Weights of a small transformer language model.
Size: 5 heads of 64 (1 for keys and values), MLP 1600 ReLU, vocabulary 8192, 19.1M parameters.
Training: a variant of SOAP for these matrices, 795M tokens, 6069 steps.
Each number is 128 + 32 x the weight over its row's rms, rounded and kept within 0 to 255. Layers, rows and columns count from 0. Numbers have three digits each. The size before them is the row's rms in percent of the matrix's.

# k: layer 4 attention key, 64x320, rms 0.0887, rows 56-63, columns 240-319
# q: layer 4 attention query, 320x320, rms 0.088, rows 57-63,121-127,185-191,249-255,313-319, columns 240-319
# v: layer 4 attention value, 64x320, rms 0.0981, rows 0-19, columns 240-319
# o: layer 4 attention output (transposed), 320x320, rms 0.0951, rows 0-19,64-83,128-147,192-211,256-275, columns 240-319
k56 106:135170107124127139077092214105120118132180103106051137136148137140094151072122138108111189152120117099171155180128117137157087158091136049136154095129129102160142140059170112109110193057156078145184105081157171151120122188096073101177186125
q57 112:131186099097040166126154088159120159094118096137129153147136105116134142060137169203082109088141091187153128101097129120148105120175136127105156132159161087147093106151159083177182176151073118158132127118179154083133083081105090109068140154
q121 106:158118093124123153168109098154168223136114090101124130154151122097149111146139134155166125103161084136172132155157107114168101092175170126156137150091112174078147099104149135132107068146111116089184170156134107068146157117103145084161134171
q185 093:086145116114168115130155127133106186158140111168162109137187147089073146173156117158107042105093098182126092128091172115113036149149134074107146126142114163146178095159091212196111137103163142127145148148149130159126112179132117162125160152
q249 103:118118105153129125091162145176081155103102095159149229066130141149122140189131123135120054108132163178138077114133160107156181119174191141096132149170102122133094139129123125160131151096140120148106142129086135066087096214102203081153158160
q313 105:132105129035135150130148146113152195125100115134102204139164143132103123121093187157161065117098157105071157137102119112146086121176153130092138150142184149132164085107161151110134151191104090162105127089118110085133192116107107086167153129
k57 105:075103132084116128168131128149076184094098113144129167161074090159112110123133152113125117054088147119097113139173113114145139104138150091070071084186157151109120176157148144063116148053111131110076163054126130190078164121096130074183180205
q58 102:119147116133113129070099056100175103097092213105090124117042108136129119167125047135160131117106151162125128089130127133132100067141133105126211158082145136137123162121153112124132116141148127173066093116148153142173107085128130159158113157
q122 107:141144165200161080102131134125106103142118169142146141098198177138177109095123159116082079116132125143094129115125099147107135125140106125118111146111101089124190115114131130073128110170136140097087157135125146093059105164083101243104124097
q186 102:119148157136151087122136150126117123030087112184087077130119181104109132072112164093131121081125119144091167140155149112151147140171123204048107157163164174117152109187132180106119147107155132134134100129120114110113103155168075141096153067
q250 101:146102116127146104079130107172121128150092124158230130059194132128042093079154144114154087151086086108142136100153098182110144147200193126140142060183117125155159101199120162102125165144127127145200189101168151179143096098110163151134119109
q314 106:122082134114129118160126089116175084113125076157160157156136125098149200154145122045149059102108145153124113201131164172103126127166133100158169098167136096122154180149137099084075080126139142160112212147152156082151133047084101109198089142
k58 103:080123124092093138140152083084170102133093070139109161141088152110115123115092129124108128131117155134155095194129125143142115113144098148119185088120123148142169108114184082133076137092157090145131191133189131089131054083134146118135130124
q59 100:094120138161088197084071159167119092102186131149166152164116092165153137132153129150128077136160115128116036168135147140206117150116084126125132144201106137132146184114088160114137156141120119069069160151134131167128126106113192090161145105
q123 103:101109142103147165161139149143106121118196152100175141185124119106137167195151128139135098100123084096084111120141202121163178152128082126137188127090143099126122092096097093104146110145173109161088174123130118156093083192088165199137125106
q187 109:153152132126129124101137112145098102154192095117113099109162084123155128095162160133099134112109143179163124176120121133133124175172118091079160130127100078158126104120098115125115072130148078176116140130170100133090108137104126181122161149
q251 095:137119081065071076160146150109118162132062157161143190084177088145110133129176138102193211169133158101145158166198099130071182215157090135125165154128086078145123150119116125165109151130150096127080130184163155114118146122137102113175127135
q315 116:085186073111115164146192127133091107085179093138207151113172081166202158118107143135154171144144111104137112186125179074159155080128149179148068100177217080118159178115099165176095130147126101141050121078136136137116120142109200123118145149
k59 104:080189149127152118150146133125146162142130099157147188143109154161128148139139155115126162120174163135140112175071122145158098123124108103178161097136201117119207146134152169172110195142147111123143099067169119100098106103142122144149133193
q60 107:102093129144096112183169094161127129119096084122138108099118118139161108171120149135106195186159091126168083128103143170072197113166168127089141136150169134112111130078172149076134117141144158146162129143114155126138085103131077134162095161
q124 102:124146133148153090102255103153127122113107132087074121117107074187136165093164191159121174151090123076148114072188132150116132123164149078106120083107138118088164102167116130143115085214154136142162142163182153147093070101108136136156128088
q188 097:178112107140109122178154084084127095123133104074089129083145110161099147088135078100071159178157135097184075119103172132085155131117138073136138124170131091145083114164130087070146141141054055121159140103054179180105160097218159144129161179
q252 107:164081175109175088198147155085139101139139090128121078156129135099156173118145144125128110140126162107145113174174098093079130073135103095123082066139121080082132179149155128173154092143157107150151125125181148160124044122139147123142175093
q316 109:126146121121159107112127097140134169135120140098191128098122131169097139148141118097109129210162134144110112081093138055129078113141171141194112104094130111097117082131121099090078108129059112191109146177183138153124135131119115150112168133
k60 102:137126142066169121158076139123134162134140176130104149126147176119116139149111042079110208186152129137100099153093160138130080129180147098077139141108102141160100078136156093115089157070180154114122165136140167110124148089141087114185095165
q61 106:171124123130139181146044142129118063108134117070134096131178120080123134043124175156092127128069143138160151105174149139149159146090080110122103151136159121122100124084139101125127092129137050151144103110120111083088152137121122107112174161
q125 119:147161133151159145155173142154122084087100167144161162091168144118077134093140134136137124115136144098130090181082108108115074047111188174185127140108097123144104136097099110115125129149167093127137073125151130121170144112107125128134118090
q189 111:158134164153094215094104086119138090145105079126175140183158162067082102190150097153149111137081108161124100133109101107167083172102188124173117070147096166074134130146175116137108164119071106129153080142098169172196146127148149096092105138
q253 093:104110130137133158091071098176142128145184083143156154141194152088126104157170047161170159150147101192133102124151168133115148118145167129179151094089089056124140169060125079141109142119149091124169060137100197165102125143123116077149118119
q317 095:132101123195094144076177091145082093117109104074199171134124135108101099105127135157105146137112128116095128099137115136169126140092115146178070178132162188072125114092177065157071209079084153174172129100147150121114174129173132114142163145
k61 116:139085096104100112130106140160149124073114111125151120143151077134190091154159162138083185160164132189083170120122139109137131139097143126159134201158101144056095072092163063169084162127072113123135225156159098172103148087118176109161141116
q62 102:139130155184108109126122120115097125139151147125094061157097138122154065084146112130169120147094090115130121102138099137151099111082110108113111104101104136138078117065089104143144117117177187143111101110071103068229107184138104083089187200
q126 105:111125124083172167077104121194072084089072058127167098138121108123115090172097158120123136136172142156104134098153155117115102132122164117126179138158122146124191122188156155128071133108147124159133143085164170104176118126165207103170150143
q190 099:104081162133120095103149055088107067139061135173142139139134128119074125091131181100149149153129120143117154111178094106130115118143145095125146094150119161122137152147132119151136104115089127080132166132096175126113200113092136138158099136
q254 105:146071087173103187166132142148114134142133083162117137136095103107176141138160146104095180106108160096099157173167116067165125108095097084137145137127141099074057122069169057192129105146115148102069134158133156170135063146132146147120187149
q318 109:137066173141128170137122136084141120083137137148160122169128118101203123168114163124192146176155106114090084167113110099135123087177127136108192146184099102153099155141123139164134128122166149080167135146077212134167127173123128140126142097
k62 109:192181145102139139168170067157117191088082136147198154082159122127121096080104141163085190185098149163129119158077102101114067141176110141187109141072089154120103128126127143182181113071108103115132146132093151129160100144118155160095158171
q63 110:171174096102113082159110163138131102143146065129183121173183143149126155111132086174112090118106125106134169071190099065075171121092143150095147200129152118180150140106138107108172112144170065160096166163119135122119149134098157090126216180
q127 101:166139081121096146111207131193111101114171164106105120043089156160182152155087146154147176124146145151110168086114124115134100141167144147148115095090140090063095150079137134095176118132142103085169169127148097141152083183107078116163168110
q191 098:112192104176084091106134061154109158076162148138113170071066118111085089182094134128148179121110096124133134125135150160102150111115143172110119126152200153148162111103077168123064074151092124117112136087186134114105148122115137140177132082
q255 109:111145126081091134094115070166126101133116178183098155077158126156123195077131160110088082133123127141082117148145144168102123076095081134104116090166222126112168119094150171092156098159070091117066136081174128128149186112164138128081108105
q319 104:084223106120147158156120122103072161175105165094191173154095135136123126100168104154115106165109111098104106062145130139099116113098117152177106219126162132072102172076114094073105094137088077117127108195168147087108073091134163085092192133
k63 102:194133096113136146095108139143112155103088132155141170155111087109155165135141128103090107137120097103135074117094118097119148030164152160161101114186098135090122097134150109109097103122152108111102083146101155040082110040129134094090169117
v0 096:150101165097146108150111147139196114116174155123124141150126065156147149147094124138159125181144119150086082130091122172097092139166106098123075089150126091135171097182121116142100103118103092169105143167153165108096113163040107137071115197
o0 105:142167153169113170134131158108131210089133172179178153144118100189129103148154158130197133124170118102116127190125094109172043133190093094114091080144110152160128146142175105167100099146162157115133170112125137087133075119088067134169106094
o64 101:202124144159175097159177148160154109140187108082148115115182092144131112091119095089136074121065153105112144186093121143142130125129122101137118122175118159052156140150089101168113110144089141133147063110179108148130129139140204144083121179
o128 099:163147170132122212145148138096149115088136075092092162184087171073077116137104148128165134098170102140127189113107103173130203163139094109163142147145090167216082125142151143069104188101120186136097145153145105114160082136118170101117159119
o192 097:106105121117126106123195077177095111110164100146101167142108087138153094137119147120047158146076125148107138132185103132119095096172112149113116183110089038137109076128062169168117150164152116129154165109085155193124177142171162086166122204
o256 106:066128089162114093107075091098095105162089119112125063068168200102164146136146116113114141182150114128165119095134176141124144135060152154120167093131158139052088151099127142102138146116118115096147131126092113136127156140167111112129174113
v1 105:127139141171106110179029161157130166119151090105129142151163130144138165082084178170082109105095100120115135184087063139100166168083109137067147179077140131140108102139163128128104109171182147165127069102197149146089144093157128142138112136
o1 113:108134164139097116069143083104078133143110136126158201079142104133089181093138183165156153168136143136094163124102133109145186156102107142127086070153175099128098154127120194157099097218117100191132132166117148135115086132066089187180099090
o65 094:147148105135117197155103172147175150125178153138086103158125124103141172143086090095095080079107119169154185204125101147113115081150158170097123131141136109079181148174096110135096095164118164125124137135186085095099062124120121167153137134
o129 100:123095090135129076160154160161068084106090098092085098158138128126083143101140151152076081122104104148115109161130124138160106121138101088182149093115123108146141085117129139155126111190113111132177133099109125128109113083169207129073121112
o193 096:068117132161145138101143072156098110138043130070126125194119109101145063119126059150160143155186154128207137129125176140092177132089139182088095160094165196122078120137133099127184157134122179139130125182099135075152120116135151159139118165
o257 113:142133146111117091136159138087151146120090122163125116133136128142117063166125159117160129127141091117121073073144143132166115107162109143170099097159081123124148085123101128133147118078155124051075125145092136163141141150180060043094131121
v2 095:134133192109085104173150128146126144093096075144082107174105119170162132086138075161079117134123102164134105092154060102135136112118130150142177113101147186134082108118122041092132141121152104159140137117095116158107145105114121126154113164
o2 110:111091132120134106113103096092137135141101185139167166212134137140094129129169151167145116106182117156096140131102114135131074114136138161083151125148113193149124131157109073134101166146086083121174163171083125195099153092075111164133112116
o66 097:136141101114138139130131180093066103093191083133119143074155099101150078117109050110116161144130161084122082073130045150084156144091139102097155147178108092134135120135160188036154079092168113143147126124159074117154199138168142155124131158
o130 100:127112073160132147123111147201092058103179200090107157137132082114165091088123111214089099075110071169135137194098105125119096127133208131171149095117128154124122080091160084098129075120152112076120134119160079129128116132146103145114093081
o194 098:144088152113143087165179106167147140158133111137062143086098126104132154133103164082137155103149134168133133129099147119125126147114187210024090149158151144093099108151118182181128152091131166079100118194169125170056144090129129083150180097
o258 088:110135161169174143120102188142136089154109162126135115122121188159109140176097155077155059157108119091137059132092185134157174129078103074175099157097124121156150149120095149181115096098133136152095111127145142125182113223132142122090159160
v3 104:112109109058118105185087107149177168131124120148151165126136078155075152139139144129112132173168199174124130124195121078163133080134206089144204087164168156135073141116137115142133134096097113131084082116141137140153172150172100116117116116
o3 094:086111155101133146080128079120113162146136130122175126082139084138085164093158201168096142132155108130171121184141160103121117167149164129125137094108144092147116138125161089120175116115098115139122143154178177124057071087225141129091112117
o67 103:180163105130113107117111126107097120089125136140125184154137088133130105108070172104149155130151136190078142111113159065161115112108168088111156121121154158131146086144137094109109104121077162129130108096125152105166124156140150107080142098
o131 099:160146159091139113125108130175142139112177157113120170156122156142117142119100071155105102156075080122147130109131085139176131137077148111162110102176124159141159095154147128072105180169095179099206136058158098118152131103164133072118148097
o195 090:165153144082131175084105153138141091143120162146133165119050114101123123133111108092069096112185074113128118102155136171127121153129082145135069155158092105141124182123058135159125117133146111085064136111058111093135175119129218077153117130
o259 112:085128127192133123133165163115100128119117074132062092133098168127170135184151088121206085096099110099101138118050131130075103123167081147142084140097105074101113131092147197116116165133155124148136143179106087170129096160068159190150130179
v4 094:079170094156138139105135181113147167081173092134193099098106125123175139095104133108168126136128103144148079181168170152030091125140099159101116146151129065104078061122117128139115104183105127137091083134105129139108131115134139065137111167
o4 104:137135099121138116066141106153115138133115115130055084176128080145072142091152131103127185041170216120177129109139186193140171126168151139058174168190071074085096159172120159114106088128097166118094114128159151123129095154182156153088147131
o68 098:153113103209140108090169141135099117058162085099109094084087136105125118154141108163143137099189128154130102130111143064036123143085072127117172104113126095151132154125128045092125129096111141118083197083145141117044117117091160148140150214
o132 101:153135151129102106099146148115147113112108059166165136115085135141160138077145099095093146185131171094098107128098135149144109090146143141110120127142128101098136169091150154120132120087134102120130131112054127106115114126123235096154160122
o196 090:159148119080091170097057174093163168137172181154184077124116092138086218151112117061127164116134075113173128128108095094114092094111140119109127126112181156204159125106126162136126124160152090106145171096130102076205093080152086105112084121
o260 105:133138140100134138199106054123119096186116209120066148138154126067148092144141151201083100154117082136125156141170141159197139103114174118165132122089160178100156123133126095132166156107125083087179103130163078149115150163120094131112127084
v5 101:087133119124166133077106057164103123113122151126189087091134120143110119187116138231155136135119123064099073133146145088167174127164110090140104154109100119135122176127096151144118094149141167102102072095108164163133161155179144052115118089
o5 100:083116075140142147127131145125136150106098115107182087136159128161102116151092043092127096056199130073156087131126083103119178117182161140137103149151143164079137123142135129125175134141147096112105143100133131110162084140142108108159118176
o69 111:150128171146137110124109081165148092095151096154155114132108162139112092122125141182150103114139075123092119095133101132071094113080120114107086132081142089097178107155120144161153085122071104114082120158066125200089148128175024165107125114
o133 098:169135116172158058078092090156110061072085091107121115170106112145120129132169104160137130068127153141206105102110112144094120120136107117123165117167114094134122119116117117104150129120072146101134062105102120138118104135166162175095092105
o197 086:124130087107124124197209170136092157177119139142122146149141150092142199025134143118096100142090132143102102129090102123115173123161073095174149076099143098166145123120180092095133100097131088147156165149178109157108174195077183159157075148
o261 093:130130128049081130091181101098133157137152136135098117118162100090170150181096145080067186141146136170165203139126169116124063107071116128113176145129152133159158092122088122148087207115178148119166119126156082079134105097127167142178170139
v6 104:190117035093110090110118104162088125187137061097156190145109137189131182134101142151139075148141122130099126115086090154105148158159067112119127117096067126154145063152156107103097084088108121109095178116152137087160135167150136178148171165
o6 105:156104080140150079106098190122153115118171166124116143142097161048039081128139155147118075133170121149157153133158135067094123118128139114150182108103091117141108102167097154115130094080162131098123140102173097094110177111158156072156156127
o70 101:164140112094117135103138105186120105106115138085066133150100075184175092123132151143080059151123109107134120176123099173126147156215095188158092131092120140159159137089210109144153088105157169162099182127121151104183106101173179145147154139
o134 088:132203141133105125147168138171142092106156069146093107118141101177163107091135205110197098099177120119098110096102122156112118115134117126132126116149201104108085134111145116125095117141093111180077130117091158106129119110124050112112115166
o198 090:145121110123084145136157129100123181134154113126138056135144180149181135116166129145165140060058131153137117101152111108146163074102151117143117139097163094042162118123122115072125132112098145148146083149109105167136069132125192125150165155
o262 104:108158154176141128137107090067183114124112092156140129148163066090132115150104127096148242202082127075135070148081132101127103123089152123120137123118154144169130162115096161127145182130090095111213111155131188166135148152085137137090042072
v7 101:089144100089153120077093147096124147143165156157156127145138150128106119118074126173139091085126167117128193109096115123132147120145141158152163156166104080139181117111186128129179184130167163125110102141131085166090108165098122188112083065
o7 106:068151120163081107134170091089128055128125161112133089104144103120112144111083115134131124143115163129073135101180106159118083081110101181134062147147156135079147152191151163174157134118136144128092147134105126157176136132120185163111175137
o71 104:154149158132101057146116116124143157147142173147075096181102103120131160078105185133116109121172121145108137153076051097130129152151175116137111115089140054186131068141176061087137130108108174126117115145119070118065154121158169138112070089
o135 103:127085093090109117162099133156122202158133192157075105126108097072144108173150083158126186100172145106111136164150098082125121158150150115099137143105112083120115140083085143079181119114169191165125142179114105111143149112090124115168140110
o199 092:160112093143125173065107182072199162123082043109090140087083140127099159151166118132105143203149121047152081140146142159084198158110105094140118118090156065106126171102158124171136138125108145121133123102138155170109118204162095091181097140
o263 100:121119115154168186114127103158122140113166132151166151089183172151172107146147132069137141137073130186147110111141212128159084113137142119144132116143111170165140103159095162111057093138134098114223158081163188119125114066102055074102138184
v8 101:116156151090102103155134080126101163151170140130145088124134141110099139142162151128148153151101098124149146133110123144097141196074127139143080170061148117135161119123114180094116089126125121098150187117130096059130107156144120092093155177
o8 096:081187161153180079135117085119108193167135104084187194154080122101118110157094110116134097153100144121142135106149152096100204175106089176077156092132060138151123145130115128102091173078133169156164083142127231152129139111131138146064101132
o72 097:170105179114129118039113167083106174124172107137141089120148159128151156171141112177114146162112072085149144191109161164144134195135083114161118218143157127082156130099145166134120175141132092048185215106104098117088106118128122095140219186
o136 099:143107127153129125156142206120130148152188144080080170105163133123174174124182087139132165096081123099176139169105157176142156101132136123165134195166191111055145139180045074116155090164164070150154130115155099102096088081104124094121133138
o200 096:081068107109121103154168144189159211144134097119129118081089174143155126124113155163140091100139094162118110163187164131101100094157149076157089160145162166139136065148142126208115117152099149163123127200180090126139161129154190123163139174
o264 101:181120111133141140167108098159120037072086135131119171139155119130114120096113130098113108082183139125076135118113106120125103087190129153092145092131103126170112148157192104111159128117120160159069084135105125162185130134123119155135052038
v9 105:107120131076139180110104123127178156108181081143161138121068120117158122157122134089136146141128122115160104115113132075124100112171185137123111149110150163176065076192060171096135102155167127086178141107157093107169140116135159124099128129
o9 100:159094121120110130111166144158120103136162160171103107145139082163143079107093131127057116107138143128146084124133098125130064143126196152130078141196081129121086124100141111155143153099119143186107104123165098096151147094119144144101158149
o73 099:132059070172067126115009160078127172184165138091157116149150115089143134139169102105100128141119131149135123150131164093162124160130078124155134155128162117176173117090078141173092092090120130131106143106146135117119147155101199119114202108
o137 110:115189131120112151080114128160144120121196196118083081126102080167144166148128090119159149112116084208150090146145189119142138172150100170123133096119147101165146128080105211172103120127172129084130131149132095097146090108152188159098156154
o201 091:077162176101156165148089086121123141107090151119162048091110135099099130110146165145119122142208150133082164127119108140160115141055116115115138082103131182090148159173127109080129121107076129118219097061106122164142103154106091126091140066
o265 094:152119148110145065191189097150099127144114106112143112110150163148122143139109143114142125116060164046166174152139116180090149117142125147128133108113107139075170164162171172164173150132112154099153145216125180154106135110163163158183101139
v10 096:147143126144177106109063058104144111127136130146186117108110149121125139138141145152095140170119195180048120100147205137169131099082109120139083163096183140089183106168130092130110110168097174118150115135113099113164144120089133085147127134
o10 096:141121179095126165069096094168135099161140092129154143101122128145152119092151088164128179173139142128162162187094170114169143144130134183148146165106140166146146066090086146126119143090091101063121129148193140117119142115149131135093115172
o74 103:157093063182098082073109168091162119102105129165109083182118181084138094171136190119097092082133116145087138099083145089122143067148101056155060186088100071088124145141074128145158159098142168164089088129113119109136136159177090188120144180
o138 093:121154120156140175144151156121132126107112093107158132123115144107078150200073057186123134093121112127114144087144154137138115073163098136122139137107127105103107144161119101139119143168082188179147129116080148162064141141139138098077140166
o202 094:139087109055107158125143120152130114096126168172096162178136104153137143045137157127107086133136172161156159104163140141074124138141120156101183133135085099128143122115119144148169088071142195125146130081130146140108129074143139163126110116
o266 102:114137130138127124191146127108082173126169113101113094098095095135123132121119088155180170096136099095100097220119074155134103144134134116114149081168116141122087114141163129097140108148145057142121121092143123110166140172120211144150142108
v11 098:135130108112141168132137138159143117102117130157121113145122102153120152137126121127159182139186098096177084181111128087140117108111156166152147136122129105126169120101158187176140154145080147074170164099082154106098114056207139099144149178
o11 097:094102113105091116126100189176104172156131145122136163086072117152132057115152116154101140162143169124102130123106164128070141159178105129097050054114110095125119134152120094128090111088143131103101141145093103121124138139138117114138149206
o75 099:161071197089177148117119113093136135118122054111116130166098112143118100149161042109116147148134078152147054106092166079161134117112125160112126156091152137165063099132138136059128132114185149063127102152119168089184120101147179089153115130
o139 103:143136128170146118074149118115140121126052091124142132136082070053113077074088135135138234167150080163119126163109153127137123146129151086161122129170133111118152150138118108147062158188110126105132101091093170091180073103192088138115121091
o203 086:159154124149140140127171105096119166155107132192164085154210156151103142199186091120175118117091077128187123131148119109089143163095209128106170166086077157123145156117127086185141073144135105118184171110128138128147108083116074158063120146
o267 109:144081161154122097136128137158120098134090144100081112108161176089157148125117191147124110142105164099045145103157095125163165113214123099083163103153117148159110113168142103103141140143133135146091085091131082154084127178112176136130082127
v12 099:159146090187096146094122092128163047152101119164151151118146151142118098165166126152149091141096143158158096160089161116203104085166079061177127059154128163133151141146088098146148150107109142124136162154128090121118189112106091111140126093
o12 106:064120161138142079112105137106071121087082153138156085131180126165128122163079099091124087182133160143078118149154142151113091151181113117144165168154132115128152170066081129177173138088128183097151162191090115121081187127144067082098124081
o76 099:131152104186081144114158171135096079115160104165097141075161136113129162139127131171163125082084119118111123137106181088108164102124134150125101095168144136102111109114084165143139161125119142087124193122168084178176148147090116132119073181
o140 102:147133137179055154142168104122097123170135143165183159114170133168110163148104122138172172099129129088156085106166109073133126148088148087070098117126148117156057115185124080162143065142130101104127129130114144087119086125055141129162128080
o204 082:131156144092189144115112121068142123149136102118156135156106141110162135093130095102137072135135091154100111165139109125157146080100123147171115138101210180094065097103133180129109157114117106178103144081064140115144193152101166145119166123
o268 100:161067126116155109135090098158156236127126121124093095163067084123051140110135103130111131158157148110130149085193075103092105181087142149090184133051090082151180135156162132038109104148168122182140075067091145099100075092119135130112129159
v13 100:120153096051118070087106155121114090145171156145121129141118105112098114073104205094123128097125118106130160097114072140113085082098118094160085132067118129118112089122108134147038139119132157085110111167142093128148140133155135165110129041
o13 098:131129104123088114101113162157072108137119181064182139140127131150176069164115113161093108144128136163141148129125127081092131153182202133126152127190104083068121116140080050191094166169133112106139132122163143080125125174191186083148125166
o77 097:094138159149133169123094116081150164119172127175142106154105156094122186159102143076087072132150116128128183111155154114142130092191016125125072104119137120081133127105082147055073142085128151129123087128166076186119147121069148171112116077
o141 102:124130115095146116099112088106129126080120091166113110184133138151155055159151202113129075136145168123097119129161134133130154161091084153115116157132049157175141130112100146045118159130149125165105102191086114102134148160098127147125124071
o205 098:179144149163122102142129089154183135098124078145094190090145101091107149151122100066127167146136080194130090150151088138097163186084080115133159151179108078175106118077114189143134105158144145120098152111134067150127145152137160117138116101
o269 106:085120154104194144112157126127094082117129134130168155072089143146123099095084078174128160126131119092128093171101131164139117148096229097088136147137177149099153200172159128176174168141127082162140147102145168080097155075133073116155127166
v14 100:079140142117137172151119248082144163137119146132092124176122088123114155119177185121135107133069133122143143087135120099093065134179115138130109152058135128172158128129124106125147124171085092157146151144109111152056137166061152106182161102
o14 100:107043114137101231109097109096107171099109162100141141185126129205078108113157137120105130177121115130063138135115093146121082087160122182110119145143149112133166121127120173112122137153146078118135091073123108163112126129164113117153128108
o78 107:059160122070171142110107189138150185140138114102168138075149146096185191143108131082136155129111134114170147085145119163099123128096172089092137125167167091131131155127127117112130139146145103172151134113134134086124142166099164133142108149
o142 087:100092088086091104145148209156183164108130129138138077156096156080124143087153150086138161182137069144162119115164155119072107169143117101127120156122175104176100113216127095158075187113093134137101098134118129109155186134129228168157120115
o206 083:123210126163124130167118091123151098179160112096140125093133126171127138136080090146150129094147146176064128109177141049158147089114133101135115100099173129092090109145112099167139150122105196096124201181090132124134140145088229091151188144
o270 106:207132117139098093093138109103139078110150154167120126128137122142132097103172125165079096118155122127152106179132129140202159143118055101175181062149090128104122147096092154106117114062067138143098104148140128130141107053130162135049062114
v15 094:112130150122126101150151156067147081103123163119106115161096117174082058173086110093094133151160075140176147232060134116176071144119089126095057120136103164126121179089135140074066138132166098135153080130076138102071056124099139150139135154
o15 108:085083176146092090126143151104135170109075093128126153156132162147161094071119097124103144119100142175146014064131202184180097190127121096154142123129112106152106149159157148084131152065165076160099086097103135094116131107113135086115135085
o79 104:107153092059141181049139088124154109128157158091140112106099190156138115167109099182155128146162088079098171155132141141127146136120114121122133123102058152094061050124146083143079121162154173167147089128125097167087095182091192109159084132
o143 088:064160141150159124066129164104061126104088163138154154124048128102146079096137166105137106162170090099164147157093140065174129097122130129146095136114178124076168157105072131175110148121084139143077161136147184127157105111149117078102116109
o207 104:089111100155126066123144098116156139165138128117141152102109098098166094160183153133088107077095096116110068124098078091099113111161155195139172102105161141093144129118145159064103088105113116118133121143176175144112182125123136142125128147
o271 105:148151138162126140162141112122083115114095125161092144177112132114158146111119149124197120162155148130086158053144128125056126097177093157139126129107127136132130098132067083159185107155077164081158165158127089165202161137137139133141153091
v16 097:108144121100141079104186159152118128080136033080092117154114101150147163124063160149049094130128155155063125135131092048158162100130071119200085146075156086048144126107133123079136157169110139132118117083074099136106137134176112129125150157
o16 104:130100166153156103098134104121113177134100111105150085063077148137133125164141158075145124150091141041110098104117128159142129172086164107114123117156100057145128093150159079152090103093160135192058060105165129166093089168178049154143131089
o80 105:092160088109103136102140081121084100104135109067116169132095087169124136128096155091085180125175147183128160165122125096193141127148099108109121122126147085082122182168102098116127167134040093154118086107130119095070152101141103130117125149
o144 095:107125116162118143145125149132091063148096110138110116143186127120079108192129127216123117099168110131066142094121198111161125115133092125148125160112093201138107116139158093142137162162158136117145154140084161127158102162136196131086064151
o208 095:142130190111115131084146182130153106082178174120107130138137154103092121143127102162168160115141152107098145160123118125152149110150138176166119175096075119108144154163109142069072210154133178094096073118117112120200131131094230127116158137
o272 112:179128123127145119151082127140081136142122149148105177161137118084173123073168107123138101131148112116207130123131133150071127138112140195094178111136106160183105117100150169106208073066178082077155135185167137130142111153145139104110119139
v17 099:081111106144070109193170150122107113076151115162117072067116088139075141109116163145141141129122169142105141101131077109136141151133150085157096156222114158121173155117067156135167169164124132112082187117130150187160142126082100061125112154
o17 099:123113124138160117121062104165145108129174115119186184138164095159173139162140148114187133165144196080145141147148142136111156109122182098066132158095157127130097120117137144172117106151133122080140151139161169100099156120124115144127147182
o81 118:138086162134107145153195074122070104117152111138100104062136092134046137146094190122137130135108140113092079135170130099129094151165135081118138112166155187111139150125131120081171131195110090114135191133179109138189138164142127061147159081
o145 086:095037147097151181128115158069141158134089119123189089136145121091110143108137105128091189146134146156162153127127108173151095149058144130133138101101136125122146124141179169106105141150076118140133124101117085131135085108157142075117099160
o209 094:110111106150136141059125037070097132214091188124128154115121150133121111179163121148146111127132095113116123095067119128135146107114061143134135087154146147064128203102048177094115102133121115126146140093133124139104148153155129152129128095
o273 107:157183143072142140139079191171144180102108163101151165180078163138161132138134103139112095108121099142159128169181181111086126115114113210156143151092136078209139036125131102128064108087153148151132056170101136106159116129124145206132113079
v18 101:184164079119119086170206172060237119159184098113111138115146158102142110138147163127139053086066097110083112170178200149095196180124125128095124185130123141101115125148115143090131155142169165106137068123132177151130096121069106080113143163
o18 099:148109091114169120147099131157102167095138062107102116144121126167117186155130129095153147107185122117123151152138084174089140128091145140159081136184182148134109118151151112099118146111072117120110150134074092147147152154106139111075147164
o82 106:157154083124058096188173165046160158150156092149133091117166129096112074159129146119114089137133089114138097176129141114163080098091158132136141169108153090067093107104101153138103186109157173119205141139077142141131097089124143130090139090
o146 095:123090134155108085112142120152176141177181127098101102143109149130130133136115168077134070070089099139121119129152164086091167151119103083092109148131154088131139185195079134132112155093124187151102101090127183136139149123143049161066147107
o210 096:160107172119116083104158057131108085120062077152095210100097125134160133091134141126124097097137119149138119147116147162081162124160081072099139162103119091095170100064100108134184104091179093164164125129162113112167128152094127138161151130
o274 121:092122155160158158106060094175060110081108169135146158125190089105104113109117115142143149169098156135166137082090092102141124121138164153154124087133131168171128117115186167148103087164099096087135087137160117099068096143147119151175072107
v19 097:136175126156166108148119183108127097123119129108078102152169087147128094063110106120104148135166133187125128119111090134163082136161163123118124148151179153094142108124139052112080087133107130164155102125156124115139126171198132111131153139
o19 100:149152126111143133171144144105207079111130126118039118100138112132126125084076133154071077102179129095088107108116177127161111119139175140139125175156080147182052061150132103132145134089143135141118153136127130113099169133126069147121167189
o83 107:094142102101124162061152164183132168107135124080156088169071088122148132107133126132138171102106133136132125122145142144157124154135107093149080129150160122089148099143097176069154146129110078170184154139146154170088091111150089155179098113
o147 093:100110114151134118114206111137090149142146146123165098173126104153076116093184096123114092133161148169140158047101128107152166028110126101124077138123131146064096098141082143091087175146145195132113114145176128172124095141131091160116147119
o211 095:128150163156189169164099118106140103132139104136158084098144159119114111138084163141162139097145121156115131120132166176127127111058069114133122140107160168152090087145172095136101072156142149127158124082117156130119077141134000132123112098
o275 103:095110107110140100197153168081098117118107140163148203099130157152148176201117139079127136137103147112088094153138097136056104092146053167110143122156172111162147164107122124148172133134086135101112103180148083115130174124101085121069113109